Part of a small language model's weights.
Size: 18 layers, 3 heads of 64 (1 for keys and values).
Each number is 128 + 24 x the weight over its row's rms, rounded and kept within 0 to 255. Layers, rows and columns count from 0. Numbers have three digits each. The size before them is the row's rms in percent of the matrix's.

# layer 12 MLP gate, 512x192, rms 0.313, rows 340-388, columns 96-191
100:133142139122152131109143165109146125129116079117098079127105105083129173160112163109075107159150104150108118129112133110109099124109156111135140092133133146114149150115130128113131092124130148101066123077114160123092168125145140139133125129089137144162112138107124141150111123145097109124
048:116157143121147146075142086104143132135121110135102152112084135139150149150109127135130145131092140098089105128153123161139154091169093130125149135136105172146143114128131087094147133133109129074177094100118134138150157137098141133125095127158114116131094145149136099123153122146121156104
089:133163104129074056151156112142177132155111110114133128143114115162094128110157169154106141145141119137101118131126122143107100094098106131128156172173151130127112079117129152168128104066178139119138093121121131163172123132164113126129148128137145134119127125119112151156129168142121101106
096:114095081107092082143163166133127123109151129161109134137155134172124136157126139087148116157154145122136159122103148158113142151108110135124133109138112145166162094145129136104151115124067132150158154138107116135164122159162114126104099119147137117106127169135148117118149121104112121127
091:137144165122161122119100084120142123130177148174128141093138136125132139129137139092082144156133129125153122139127130122148095114118113166159137131128122126120128129117148135145201138078138142133134131099102128094135110121115099070111146095180102120108093150101147110115128093128112135133
087:110122138155154170107144095118121171139097143111109120099148137098162131142098141111162130084164122172110093148137078138126101137159129132178162112148155135129127148112096148182127156164132109104113147113126153131162139149158152145136123128104097142123175108121081132173122146074157159072
101:162109122133094115106153153113172123122136126137092101133137097104148094176138112159099114152163152139125103169153138098097122183135137074117176101137107137142117120136112137102125120172110159153148137127127143120128104084120133092106153150114132154146124133143090094151094146134135175115
100:140121139117098120164098110062113112125131140107116175097106138120129133145157134152169107120123110115123114109129091130172133151112086086133152138095167137129124106110161136072120136133152143120130119086124099137104119089147079082136154102113107145091101128132183181151130108086120073103
108:110125136129153093113112095103170090161150102090117101121124116145134146105105129150141123145162100134125126122182186108099117123125087102133105127132090102087088105117119103131121133134151106123120091129134114123115143150125086139114112147126155144152158110163095118108115093094130152152
095:166175133131141118096143106107150121114118102125105192133162145133134174140100119167164130106156090158136067110133118139146165161166150164123125092156130108138111109102101123116179128106127133131110141137129089120134111124136115103147168106113130110150149070113110153157177146138131151112
101:158138162104131142134117146119134105157161134145101104119130111125106119121166126128088167158123117117081193166095111139131143164112164151113088147134102146147127152152177100123159115163187141092068131141152116110122144113141135108101150109164122091091116115148121107137127107132118125159
103:122110143113122096171119102153121139121125158106123127121156150137151117121094127135107122118140158110132147119112105100137138089106152140118119133175141140168158137129128122127090120100114139107146101119143119109105160125118171145111049126081122181133115156118148111127129093121111147139
095:167171160155062117152102112147121115164128126085158090139145155126138130140113135135131137159144091120104131154107087136130063148150109171148122141118147173094132159120111146118114136140161145117169153158105134135136099126125141145111141066115106141147128164163113143140142161138109129140
098:131120171135140145109125131101124100099069151128103155130090086128125130102142142134122178136125115139153124099129126115118127130103117139139152115129147127133113127139126122153112180120113166126154142137117115119157087107113137141077160130115147109147088136127136151167169111123107093151
115:157135150126128134164143153130105109091119143115125162137156155135140135101108118124112142154141061134141120136127156081147155155088141174109129116179151109112133144132130075130148095111155136166100157136135126120142102148137123118154149142145133125160136132095130161081086124150128125136
081:121108151099142119115138087164122107113145155114143137122106137120122168161116133106106093077138156169153100122109168154147110132157166158172123111126089134164136112108167162138102168112097105172162109154151083163105123084138101115120167162148125141098165167102138150150134113126131113117
094:115100122128123058112138135075113101151140133118128133118129120162105132107125119076154097125145090121132134146126117071154124162150142127148109106150124168127066119132145166111144153125104153107127170146140122140128130097161070141126092116141117179089127124091122094142169162146107128121
103:121123151138147125146121132141109131113152144112150112126163123162124146119156138133104122160108135135165152138102145102128114136117185105144098077143128114117157093138111137159154154125150088144117135110110155117157135127053141148149102148133113165126116085134162115140148074150124100087
101:107108131135105120134149163101155121126122131132116122112142106113141111185142109129140132101128091109125109150136149188166111110120151120123112169088130164136115174167140125101108146144143109145126149127074134135149117173154088120128094090134162151101102133098108109104167124170100099148
092:103096122134110117128097110094160134101115146107116126157129091147100175135149111137083136129159138152116089121117142123121112075108119144134091150122101095111134134135155130132184151150128139088136147120118116087095109114106112123149134096166133149165134114131144111150130106120141093119
108:089132116153135132142150072078117159123101144105110109121127115072130151086139134147114114109123147143129141124163165091126118136110108142121105120097146118154103193160136119141141120137154145155144088153124127150135111144110122135078140124138175126116136143170138133162137142118140118164
095:093163122118088080141129163118149113173130160136140144100118164104144143108139113133084102155159152134082106151113147134093142158145125118137108106131127114114136104104111136114101137146135122146103142139103145138136136089116145156158095122104098132112126145096103138101110120112125136111
094:132141132115141148085144141128178191130099140103080128154120148097166092136132149111157127096115134155127128133119150158121128164123179146112136139131121135119153107102104104128126107118147085135160079098086103148112090152124171113169132133118135134095109144150121140125095136142144119104
095:135094109149110119111114136148175138128075125151132134185104100103114109144109143195132148139126131108110091154109142174124167150093146160135125158138122142147130120116124155132113162098113136122134114101155089128153157140134091107126127105187105170160132154138167144118104138111137125186
095:105109169109117126137107123133167127170115128155158164142154116091075074150118100153136139161161113082119125119144131086121144118170101169149139116112112077154126143148162143158147159085122140138116125150107141171143140136090144154119165108080149162177143127129149132114147142093127125127
104:063155099123150158122128170121143088153111146106125145105130186162113141119132100158111112107194116121160133150142084143180152105149158149148169105161085075091157116168117128140113118140121096116126124103117089126135122153115132125097117114160115123145148119090125122155110136119110121117
088:145147147135159126123106135124146108143076137110112146128113101131101123183149150104112092142142132115111099072137109112122123106120111101170112126139119135118146134154122118143099155135102136141152123168130147120141190127115114142150129097152134106192132100140125134166136148141167119084
098:127138156105115111122136109116141101098155146106095073126130110107146123166133111133129095098140164137110143140168160116139138144091124170143162132152144132108099134099135124112150131104129119088114124097099118110117122119126126129155130087120117161180108126175142123093121146164149084082
100:138121161137125125137109119156104164132157106137144153099106108139116140136109118133213139139116134147087153119160144154092159141099101115137142127116164126140125110130123124123147143124091095088069155060131178108168071141108116108159143126103156113098117124136120137158142156136102100106
104:094111145111103117129073160089112124120152132055136117122114154154169145155159137138109114148156112105111147154189164133141137110140120140116135094123117151147138122118123105171122144112102079144148105141130128110138117144142112103122118107120098116091107103109120122138151125139182117118
108:114076109105139115145159141110095113117122159116114106137159120161111094135082091159051146101117105092130170126158103116150119164113161137143143137123156110152150108095085170107131146165097120151128147159114139159145100163154129121138156056121123125150114120153111104063110096123131139144
121:138139137111150118089107146102103091138115139105131104103145149180146163143106154132144148129176110149118086151176100116112160114122116111127149166100139134116146111131191121117107163125149132145112088109114151133160143133172165152140154109095143137151134139106107119137154084084155094076
106:172082149112126116190156138108129130130128123148121134117095137139113130155112121115073147121130133127122184115172133091139088096134126126120113168129119112084136124123147122135164110122107113145101137145101158156094128075136130126123115121062122158135101118103093160126128120124144101120
093:099106168103125142149102154139122142162154131179132081107133161114141126150090148153123177117086152141157094154132137137111116165143173137149144087106128117093157163105126125096109116078114159108171133149176170120101121137122145109066132073083033136144118142116107145128124134105147163138
094:135135146156126161121091099163117117128098133079096142149143137134157176165102127155145124156150143131122182123128138144138113115117126118168152094165125110097161123125123107134135153130120120100151144154146159163113130143150128083111120130149137138132123117123113156170146132142134143047
107:118108136144117119147136114154076152118133149169091150119132141163118110082096109151172108117138107101082156115109116156115151117132132110120138142105167157137152127137099148107105136095122097129133162143123168133153153179124109119183096119131119166155140122156141131159152178145126135138
099:118136181106147150189120136171127131166144118161123121138128127132120079118133087119122186129158124137143108124093125144125134137096145093124156113108141120106161136132065132125148147111158142135114096152102156143124130170119113103151116160129150109118088101100098152158148143182091133129
103:139089143177144150111127157144118122149112151149107111095175156118099111142161117143104135130112111144100118107071112132118122096160167145133101116104127125139133093119119089144159140097120132106137104143128156097135146123094157118117170175157110151130072121147128121073134103106080143107
110:085064140117123055117148145120125183107128093113125137092127106108138119174089137154075151105083122160150117140142152122107098110105098136139152129158144121120120155104168110161118159134140139094143134133141132145150123096108170138156092115140082180149128139150163091134122098109115094119
102:126134144115122125135133113144125112149120135118120137102174086126106145135131082164146129144157108131106108117185092146111113119139142131109177118125136128147150153139113161152154116110098179118102141125118068122117131142152185126167176144108175185111140108114137134121100134143129135112
096:111156161163106116177121103113114145090146126116113161149143089132125112130101123099158114170154126120154146144128127135136091102131136166144141157118164126150148153112103124120120103095105109092111111121062107150105116118177104145113144194135140104107107164170098148156102116111174072132
103:126123157136117119153100100076134101121146101119117129137106124138127133168087097150139130146145089098140134099115136136107128109122144187113164129123106118148107129110157099134156144085114127140124097095113105119117170137157127122103148110097128125074089164087102125135130138132156171073
095:149136142150152095123113147134123158168121178133090086144144122110086111093112100105115138103157110113124098070148110169108132198161125150114123126119103104113114148151119156119106130120136099133163097126125143095107132149096144103126139163126161141171163116154079103132121120141143125146
085:134127148111088129171120112153081127135125079153151137123143159135180099129130098091159143144121141105131148138155137104139138159096114116117105136118131126111171145101179125129118155148112136117128100107112168091162161098152100124138107171167088139102100116088137148134162105178098121145
103:103073117098115093119127108111106113104141126114103103127140134156084147117162124149166127117132122131139114122100106130143138083170094085157116143129157159123128127136131107133100119126102096109140098147123119080130198137192143119119137124157139126150150149133088088128137093122086126159
089:126139144131155143093123143111140154090155116116100173117166105136163084151102102117162134121170127122126148083175133143140121119155100141133130161194132145158112168124141080103131125148113144151136102107122151113151159129135147118124087156123115108118137100140127096151160130150148172142
103:168143084112140111118162142120100130163139149130136087132099140122131099133139103139129111091132136137129123131120154124133114125139133106148152141123162132141115121124129182127120099095116147129140163115153111114124174129115137113116138109102115180183137132176113108135117084114104103156
092:108092107115098173099148136158112137162104108112122113097139138141142149104131184137121140126149120113101086140099124138136131126129123158117156146136106156135148096168129118144174102099139145134112136090098152067152055133138095131112126100121115148095159138129115141137087090128105094135
101:171156127141122155141156116129129104129123118150147102129114132133126148155155087129081101134144111094149172124131114100142112137141111116104133152149080105069117126126166144155113131138121120125131114105079115124098130172187147095096154148113157138136097141133114191124190127166124117096
# layer 12 MLP up, 512x192, rms 0.331, rows 340-387, columns 96-191
101:103113155118151156119131086161118138178108077153150138125138146104160089150125129145126146137139149125163119132137118144151139099142132115146132097114147144139103120151135109123168158093130105123126092078135140133126137122130186165174111148122170108143089109123151121141137105092105100168
044:139093120120098114181073160158111108107144115121154097142154137118099082136152134164135137100165092157146141120087117118102096138063147123132130140109148088102120120120112152172107135129124138143085142167128118117138102114154116120152152143094101172107136127089152144156124134106133131139
093:162129134145121146089168109121176078130113131141138136099128115083141120104097093162126110150102089131105093091163155121127150123145132123135124161128106146107094124075139106137148112162099118065131122119111116080157085134169111115119149090127140141135132106189093110119123147098116150126
093:115167104114100148147113162124132173130129089113071159166144133127118122138146116107168115124127138117134121147135116161124146103145091133116157118079134095157157113132121088148125130132165119091145131070136149138135149094123176089122127125106126082145100082166123125136125087126108094114
090:119142165108139103114115111115088134117141120104121096136162104143084144111145131133089116152157096093142149149094088136158145096093154121177119166116115099087120101123119082106126175143095146124134127116138137085151152118101104115148133111165087151140111131131112138120145116139124127113
090:116092101108124136137101118140111110118138131131171093109086124163138094122123124142114126173109130145136168156148128125137100097097107110114131155112149113113147128141160116100148134104138109136139141137112132075119088126147106121121161130092138109149134127153141126114142152105094162187
098:117111125121169140168113138100130104123139134123162130146149113125138141125117149138114120129084153125124110122152140148102170167125157125172114142139166123141145138103161141140174166092152064123105139133147062146132154168114138172120125124125125134105142102116141132149113184081130100145
107:108177102117150176152133150145148102121130154106112104105126131125095129117131111137126120108116138127118127148131101145078082105133124085118113129089192178141138171135138153133091143166127118095160140129102111098134106135156149057145166149140142162145102146120156148105136151165154161158
098:149072119115126157102131114147124156112127151125127108159109125195104173138157126109097166119150167134129120140150125113176125128131131086129124137144115107109086126150104145105146117132159126176140172147110129146085175114156080099136145133163076144173116106082161110146109156162126118165
102:115156118133129122116130087117159137136149111139113114117126120193112111165093151142157124128139127117161111141122117170196118131137076097151102164152130156117098117101108112094173073133117111089121124162133110107139133131112119139106094174160152123110098129158144160184166078131168072119
099:114129088143102095087113125136114104189137138131098176104117109123122122129162110153157107115128133102112141182079117160186144139163149116116147108142119121089108101114160164106153126103139136117119112128128109091168121157129158126126150097118118143175165127104153095131098151131159110133
113:114131141131128107122149105100141128165159112112135179126119173158189124146096160136103088145152089106114120118130095115110116100119111134148141081135154115130115114165131099107146130146103088109135112130130164095107155148120173176124123112167119146138102130138146112123118136118134166136
096:106136113162141104123107141102125111111136089124135120132104147139097120171125123152128118139119161101119115130159087108125153099113170173148098138110107111078169128117190114121119130154119112130133103112102149090149128127117149109162124115163148123163108133109137137127165099142149154093
094:128120088150138155117079126106104133174145112160136101117103117128153087116103148120128151109077125115157112131137097161145160152127135147115093101105178172154142114102134113121113116105139139146108137166092119106093135132140086143146124141105112111166124133164150135125151128120137117117
111:122116159135115159119173121122136129140103139157145154161120131125144148204083109102183126129099134130104089137169141118033130137129150144176149139110131124100141167135144083175104130140117132153075131119116129098086155136149141157156158120138107146154114112130153113119157129105155107107
086:106094141141145147144115096161111147152070139145104135129121165138127146119150114144087114160119124120141160162137139101084139077114109153088144143096181173068112117128082083124113111096133148110136089091104105134125127146152158139102101112104134123147084119133155151077145112095124120135
086:122096135104115106167176125108145120133146155158131107121145155128130125086148104062144127108134103184138080122124128105080104171110138137090107157146129183128103097186137133082117116135124117152141157135146134175159108142091125097116136163136141166108120106109122124125150155103137119088
107:143156092138106073090165160145124126090114179151149126117180116107128141102160115152128134104153131154093122181126075148126118131165167119104094106124149125109155086198171143140118079136126169117111107101119110117126101135119126150126118132135100115107100111094105126169135161148108161140
103:132154124086093117088112093136104161138106137111132136173129142105106148130118117113127084141131125168157083152163174126111082094131146123131122107160119122151161168123108122165141135135105136143115130168133115148118117097125154180105168098091108109110114115135145147112097122094156128124
100:144103119137061074129110113138148125152148143112109117145122136122108102134114166064122097097137133102129146111143164167148133143147125116120145071154122177142118094125125157134126084108117093137147140080187133098137142096155128138110127086126115119139168127146144150123136102110088133139
108:159179158163165113150142145140130162124120078104127120133111149147142108116090074121168111121140102120132111138113128098149131181125100137154151118151101120134134201154087117097111133118118115165138140171147109157157104125098117115079159165117143155135127114139111128127131139125121117088
100:129135117091133097134115131180123077107123129134117145162121154155120094120155119135163153137080130119133137123121109135104133084108123098145175152136120130114118092148119160114136108151144171178140119139140123103144122143142141105120148080115156135142151152091116125107137121078133090121
089:139121134119108165136158111099146090084133130156106141154133102151135126133146115125109123122147081118122112151157074155163115192122079181125143122120129127127100153143129122133077129141123160161077132113123138064158156101085082149152127168152113098107149151099126117108120136088094151105
098:108102145131126111146098121111077149102179153130149140109146131109161170164087112122132113139100137120164145164156098139099115133118128095129151146122109137155095106122135149104136131100163126167147199136148174124107109101149162081126178117133117122142129112111134098129157105111151153151
099:130168140141103133087130123093173124119141119156154159113125162148146156142141131120130135097128173171112147133101164104171135120112104101134116155133157125138172082140127124130129136075124094129125153121171149150088101143133109093112136173136117083155125100087120136141173121081129148117
105:079106114139132116113142131165097137141091120141117112127117146103159140122137098096144173120109117129170141138114193121146128118090161138139104091148172125081148122100107115109149162166115150119129110125099115107114141169141147152147154086127139150147134126128119118158114078128123116107
097:137136142122120149144161153122127153103098147135136111122102132111139114109113132139136133172112103162119152102114149167120172143129105110078113139109140126124130126045099137149155119136175109127079142121158120143110184151111102076184113145102154119093111189103130111130121124083144169132
099:125138111126090125115145128119145125148141080107173108181109126161159145127162135148157079147127137152094099143168140144091116073116149099113127154131107113149145130105090160100148147126084125072154149117146136126151168160139103089159156087119128158152125134144171155088119108100156140103
099:103124093139073124120136112118150154143173124109099151170124120109105097083075121127094153156126126139116117117174086148143139128179084123150110157128130147120111133195132111153146140111142114173143152122144119159088124150132154124158115139129132096148142136142186107121094109182076172119
098:119152100146153163107160083159123139150128125169135158126162120109106123098094141146097136145109136114136160095138166114100142172140165130168098154097129130137160124127119103109133136111183123112118135150147138143128148126130115153151148115148147115140183135143142114109162111128093093122
105:133118157131101099108127164133108129184125143137158091126123098145118110125125099193109173121094130098130117132116174161125087125163146164115146106155170116152120115129146115124091136123115115125144109117139113148097099162109174126143101099138149158172095090126123104118108138081096152089
110:180134139135134140151139142126149125175113114143081118107108122170146127115097148143128150116135132130123088132168062119121110129112137129144115174130173096105110119186114115172115139152112138171106108118131100092112153134128066134121140134079090117107149163118167121124129080080135112144
102:152126121086114089111147148130110127088109136159133124109115134103116162092165085076117146125126081130138124182119131111126084153123086126151128106108165153136059129110061166157087116120120121118137117144146085085142194145121121147097159110112109149113131114114160159107167139104132096149
098:133099188117146116159138153143139128155122134135107136131096152076123110100071137174133160110100168152136095157124179155116117152132161129122106105119114136167134128095108127149127121111139088109120146129175121139109160133118158095087124093151091118127161109096074129129099126140119121147
089:132134148123090109120115097150146133098088151111129181146129139078131114145113131163179136140108130145178096173102115093161135107154149143059130146137115076114170111110105113097135131140122112104143107148121177132118091119176146069112121087114135105163159087129082128127112077111107132120
102:117139120105081134133141150091092115123100119080149096076097095129100172157107140105105132098122147162156123137138097115112110158094149100120116082188093100117080130138093133147179144101106124106111112117136128129130114125122097128079138138135149095116114126090139166123109157141096119095
100:141112092093114106130144113113104137167097120098128115088150141140124166148136144113134109123161138152149088129164138161150132110171138138074180106099130157130112132122145149180118136140108139100155127147154106116115150153119142108129137151131145122117110157102109133174147102199148151110
099:143116108122134143076128149124159124143104088166089124119134159160150138158134161129151140133125091151083169120127126165130113130112156128124138156124102118170176161089162099131142134106130182117092148151119105087130121141104093163144168129123092187113125110143144118146116124146113121128
113:129119140149117135132124167124114072128121190163092130144131156097165151131139165091140149123104137124128131161166132123140151135161116192118115125138106152078099131132094157149183082090093095136146110152106134102117137122134130117106136121091142137093153107099120123109146123138125149150
105:109097144110131163156129059111072117115096124098118120139152128128076134140109127207096195136150142101119131127138130122113119104149087155080174126116143109156120093146108119118126144085111156176120118125116143128125142140111090111134113127130128158134118114072116137134081146127139113122
091:085145132123119112175165089151128115166124124125127126151136128095122106112147130124129095139149155147132093138122104137122145114115118105131193093149160143152136133168097127130101166119126168116152144129135192123125135129143153120112149134147123157148091110154117186175138143094153166118
097:130116129067087131110115137124095119092100112136101123152092150110166156127142130142143099132121131170154135148144129118109091110160140150132098130145104066090134154120067122138147158123102097115082113098126128123104112153115173106099150161113118155111095142125123154149091162108143149130
097:140155144121100132148151114126110159099139153156123157170122116074170126154124150087128136121130090116158154087149111116116152130124132150127133133097094125090167095146127126135126149122107149138187141101098095167149111172157157170149084152104145123148179143106177114165087126146124122094
084:159148061116120141150125122087132155113140135155105157146140096126104152107119169123087082125112131130100141136140156172122110111116148113145115135113100118126123123101136126140103139130188102116134151110159119154131117136127151116157136125102161149105130106152149141160164097143173161103
106:135156128132127170150143141163133144160097113124083144179095140125120152123149132077156108150116130108158139135146141093096098107093127148141147098146135128113136148106104176105142110140142160177121097131099121146119121115114155171146172146119136115163128147113116154107110167140168142109
093:128079136151102097099110128113153151131140142099167071105105162166123183131137153123143120123114146120124145141096090124161142157105105141132122166156131144140145123130117150123115117083162128135083122060104136099095138097110162117140093159117113105138126136113093144118154116147122118089
102:164141139128099139115126145183164150123112093093111090134097074118111089088130174116141116103122099143145099137108113092118111140088150121137170136156140140136128111097127137150112073125144109161104151131133119092111152104141103174137109119095097143133133128101150144151145100149133132103
097:146125099161152121085125129089178113094165125121115096125110133119151117138100057117130136161112122102139127163098103154123158166124131125142114125110166103138078106098103099133120111173112127099161153134143094166152127119150104141117096103108155136132134103150127135157121143112173201122
# layer 12 MLP down (transposed), 512x192, rms 0.12, rows 340-387, columns 96-191
102:106150120130184144162148144126089115104160068099156044166171130116126136150131115110095121129149115127168113133148101110089139133107147129095159127150131135148136121123137141136112143150109134137081151098096076120145116125135116157139130133129140119098066144146129081190097126162129128127
048:085100145118133111114133131064140125167120120130140125105157121114108137137101116134143143133097083149079159126122138097136090138129157132132121160177116145147121103146111153138153160141189165113148144119154147098131127096177211123109112148103079156120138155115114155110172120115121163166
096:124158161147132139133125075120117089115142123132139129119097119103107124099125120121140156131141111094152149091171075125105126140131104118134125111129119135151056157114131106133120104120148075132110132111129163126135134159107125160103155083112153147137160115124173088095129118132153124129
100:121119117145132098137149124097136141102115173097117107151170150052109083130150086119131148112101069131091110137116085090104147142120141151134152153134093091108134103085167131172154137128170115111098136125151140172119145128141113138121169142150114088126138163146098124128098123122085144143
095:146123133125146186129135157165131108151082134134111174124127123138149131138105109164104144123099168137102137116146126116107108138104129088117122115116135128118126152129057111136191087119114093168143145111112087123107152097136146166111134132099157116105129139138134120145111141137167122093
094:132135117114126108098140110193133127112105146113107139120144127178093145149154151161134074120191122149102120139096129146156107166137106135152098137117101103115105094116159085130133124168149182135140061118150101111118133113129129082087116111138136172132087125105143127139139109175110088105
112:154130125118177128117118064128113111108158108094149129110121132149092139108103161103165144125145132150133105147135095114108163118119141127154123115087106126092148122098158163106134177100148088147102113111096110087112123146132123121152129134140137093121102096155165141156171139142144066154
100:137134162095145128119151115171163127088149131148107120162101087107140072138177135153134112126139117120119117152074145164140167148099111132160172093139144122154151121123101110086114124099132143094100120101128165141117119112135147143088125141112139137149121111133158091068122107113102153087
104:170134156144168098163127146126159118118161129120175151118102114123115142135142125155117124125147100169097103125132136151097121148105103132155117117125113095128171123140100144204135130136123109144099123099107169113146129105110127112095136102098124151134149134128139147156137127133092097168
101:149115121166098069146161156102152117165124095153143128141107149073129160121155155108131112154146125095164077121115100096145102131132146119116132115136110097119095106114159139150127098142124131099157134148087132100103143151089108131131104131143154131102147118138084136135115169137136129121
099:168132138145092167144140094154121100105120152097103103115115149142140136118130128144133137147132108104125092139149171109165117104093103170116124197170146080109085138105158131156148139160128153160073151118145130130140088152108155085085097146162099159148151112098150165120114157157135103118
101:079100159102125111132126125135128123165126134132114134135117111103119158087170064132109144116107187116142119140104096125160164129127125121105134111091175140138133148133134141111126159130153127095092116156167143113136147136111089078128129099117147114171140134151136142126159116128100175096
093:132130093125076135119153087174136130156118098100100117124096127152109141157126082113137150122099115139132081129100179163122096145112115095097148099103099133110088104117101131114150169102177122143115130074106130116074119155146099142112123109113131113164141125173146099138108145132092108135
105:115139148125120125134145114162110106117137135118088144158166144143110114149100149136094091078119176139110101122116111093155149104136108071184138147105091106107110111114148131106163122155089101134159124130119094126139128141138092106131092094105145161122158138151116129125182100129107163151
093:106100114151149103171126153156137141142118136125122126127113169084122100115178116124133115128124109136142132119136096142121146105129115139113107165106132107128096123174128119169134139156124155104134130113153146083114110108143174132129124131105131088146139158122168145112154165175125146203
085:151128167096093157088152140042114104108132115137120130106120156132121092158117120120141152112156176115156108115151122158158116121113129165161135150131087115142155146118126145136109139131115134107166140126154145159089101117113200134127147123166118159141128105144093086131138140166141138155
097:086115131151125124146109119122077165104161149110099133056151106132111147172146119140118141130120122102134115130104123148132138136136083136152142124078138098139130138095090116161070132149149124127103137129114150147113142129165155133101127122105146101173131119114142104150131151132147141106
096:117113137128129107145094126083157135151116149144096124098148087143137084138104099156113111113150133115143099111085153139093138153155119148090116125130118106102108133142123143133150124098146121153156133106165146100165160117185180142132125118147105147120155137135153093121139126112149083100
100:148145134144126135131124092122134126148150134130097109120119128134134109148129068122096136151129141126126160124105172137131095112144117116147128103119156179155134106082153143103104149097122117148134122139138111138137125140132150152138165163117132112157120113147148163147105111148099124152
095:104146126128133145087112084182083103116104089090136134185148130126150149082119131164144151139173130141132124134128176096115109075098132130144113116136135134112120184133162174125137100147102133158104093117128166133119109163137099135125092123141127120121083111129096122126139148151167130147
100:130134162147136148111108114119156109153154099121135104141110114131118139111141172126152097154138120115139137166110145118123139135138144121081165075093137099160103092103125155144126127167134096144108108108185140108127115150150214146170114113141135117105154080143121100115144129125155149151
096:128121105132112115105133102113108118141140129152139140112117140118106160091162125117104099118124087122113141133183114140112123145147126102105113079135155096154145158097112161071092138140091145113146159149125134109098163133084128141119118162118085139129136130131098125125147135166124135142
087:137109139098171152121128111102120126097112111105107155121110153122117155102160137125116074119136121169138132129140138092104138076119115154103151065115137132119142136189126130120126112127113155101117143120156154140173106092124132101074121156140104159121108120143127138121118106110139096124
096:128123097124107151099148121117148166096070149110120132105100121137091102101173156121104109120120127149187118162135141133115175149152161115173111087120115099083153133150163160104112132150105130181106117127145120104115130084134152132153165072138104099153134129100139164109166130138123181098
101:143170136118117132133125128118100100135096174141130141162118145104121128129144109131117139109121121122078139103137134137150147150142130129128106145120102117117141129177076110156125150135128104126165155147106135153139090132105115114135154081122102128134137088139127159109130155149129127146
104:173130170135088124088148116079120156127156100092131155163109109120104103124126136109119078100136117129135127133086173176136138141083142111111185121068126125140132127173109113123090116106133105101115098109151155097159111135160149139087113113155121121105096109104136085163119138130112136158
095:158097118147089094172116147108133126167150128101104099150101128132105161171164126100150084097117131092108154126121119157114146089164108148150125095123120118136165149128118121110125139132106110153142146078110165097117144148126089120143154095142100131092161100151162161161106131175149180114
099:112134115132128151145116161111151132120126097123114107141122072102102124106099130121092093167126126142115084120091120151141106090122137147118136157167142162162087142142118135113143105109113129074129155162160137116183123142150044115095072112144136171068120148135136114160135120095160143106
098:125124123161110167107150134158153124133122099138126151134158105119149136090121149091097115103184116134066120104102109127134137114132117145133148135141172147102124122146118081128128120109147138171167088123091078130151108118126132141147151121138135083109105138149093118140116133151095115084
114:091133144112097078166149108154138102134140115144096130137141152099140112129114101172115169106124174069133134136092125139130153136135115156141141181130155136155094134112156183123125137148143125121075137127129144137125158150107121106121128118121139153156119127125119146121099118134122113167
116:139146140142121126116133114116127156139169163113153103105139133138095136125136124121102146168102104136145154153090136093116099162098130126138108098129098091153125100106127154136099127119177125155123116093151124143116122172123181101150112168126132131162148111128163092175098108116127165158
139:109197147130132122148117154152167107090153164133139117136094149134148131134120158155141141141144132113072106150131103168120096122110098133109112135116143133094152119132119178142166165146135128092120153127135153144103098164127072160130103109173105137169096112140125107113110142133160132132
101:132124106145130111111081090162133128121088116101162130122132125131100126089110119136121103133135113154139148112113075104092102110157103176134143100127079136119109107139140111112137133143134164125103153149081069134132163157128153156100182139120138092120137128178164142114205117151086153090
099:089154073137155117153129118154111082165154144091147115133115134096116155102135123140122145078113140172129170119141136162087120149125144164121114130119124119120090113139172143119125120121138110117130144096117146142150117162154101096124113082124163107113114125121088157128161146124080112113
093:135142171141118161122127093118131124104191112105086099118112144118102112141105136122130089133109145109102120130104118143124124127101113113119149148153131078099076133146130139120126130111150120159182108127110164168138090104093181122094106145154152162106144099106103100148107122107146091101
113:142119171110111110107160146164140140133108134102123123120162160169120130109157129110111110120132104142082130133117165108118092095162150113124135129130096134177099154103183128113155134161151164116128081113122098107139142145123100095122126131122146139125114096113091089106134092099098113062
097:162132105097105160132094146078163112124109110150182168161095128102101103091098097159101131090180132119137124130138135079127150135153138149162120100114105114116096113127121121096120113090157153118125108087117168133158103108166120108096120092139109113113135120106153135136124121067101123108
100:142097169123120137115116114094116112168108140125147134122108149135143095139173168133138139170109152102132106156111107128138151130124152116147104146137110143142070124111117116136159103123127122094104174102149155086143146182124149136075129153128136117148129168118124136097122128127141121105
115:164157146117113100079146127089123128135117140094163154147140124161101122094118133102165149149168176133134149127167133129103140103123145170112144165130149139142128102145115116108153095084133114093116136148130143118128163160186081125108126110138128137145129095162117138153103142081143119163
111:121138130104142138136139168102162163091105125123128118156134097102105155142089114139147135155163115136117155124125101126109145115163129133084123136088119132138114107096113108109151173094114153075125097121143130121111116140145110125146114137088147065147152128127146128137152132106156081107
097:145112166147154151155136072152122128152121076122137132119129114139153149065111112128134104168122134138117124122134140123131108136144131163116133116159051132110114147140123128138150143138119144123127110120140116135136126112143117165117108121119179125117143097143075156136115157089179099152
105:138097095110119113140110131124127087133105089144100124102113148154109105121122122173182136156120107123121119104162116070080168120123149144085100121113125152106141132118123146133144132111095117164108107161102128090100164118143132103089169146145121132146157071143152150094123114079117104112
097:097122121129062132087119140111084131161143153165140123112116132115130153122119122155091125141125127150121087124167091155145121156150135099101101169126189121121108152133147132183119133128175155189146127108110180115137092142130134136156119115136078134162097120127124115118114091102129107182
095:160094144094148112105112135069171120097146159119122117124121157125107162104134123101153122134110124133147103159128129112141163072125135149090146153125112091128140111148129125135088119134085152155087101154154102117172095143097123137099165129123113118113162182147122131170180124128123129108
104:118136138098142111138155091156123106132183146117114148125128138128176122132105112106076122127106107122130174141147105142113117168137098190106145149132103161112104092146112111148178141109104145129102099146171105145132112125097119110151123099119131169068109128141151086127073131124143114116
091:113120120131124149155141084148147115109160129122103104075140136142092161142150092144150132115108157141087186091137127071143154082143093112130125169117126146110138127195128132100142149130113121104080136139123123176133124106162103113138094093126139114162096153172105129142115110080141145114
099:119123142145108111126124135186111098137119121132081145124164135121162108153134095130103137169113132123140139132129168157093127120079119141120103128153086093126096114167101148113114098152153140134107136141072114133140098140148152063130125112116145145170103147123096152097124158095137131129
096:077103110165136152154102145113073115143126132146129100112103139136156119120158134119167143160129122093129131151096148114125120130115150111137116094138175163135100117083130173116102096149109132114119123100153120113107114122120089125170160161108108156127146140081141142151119141159134149139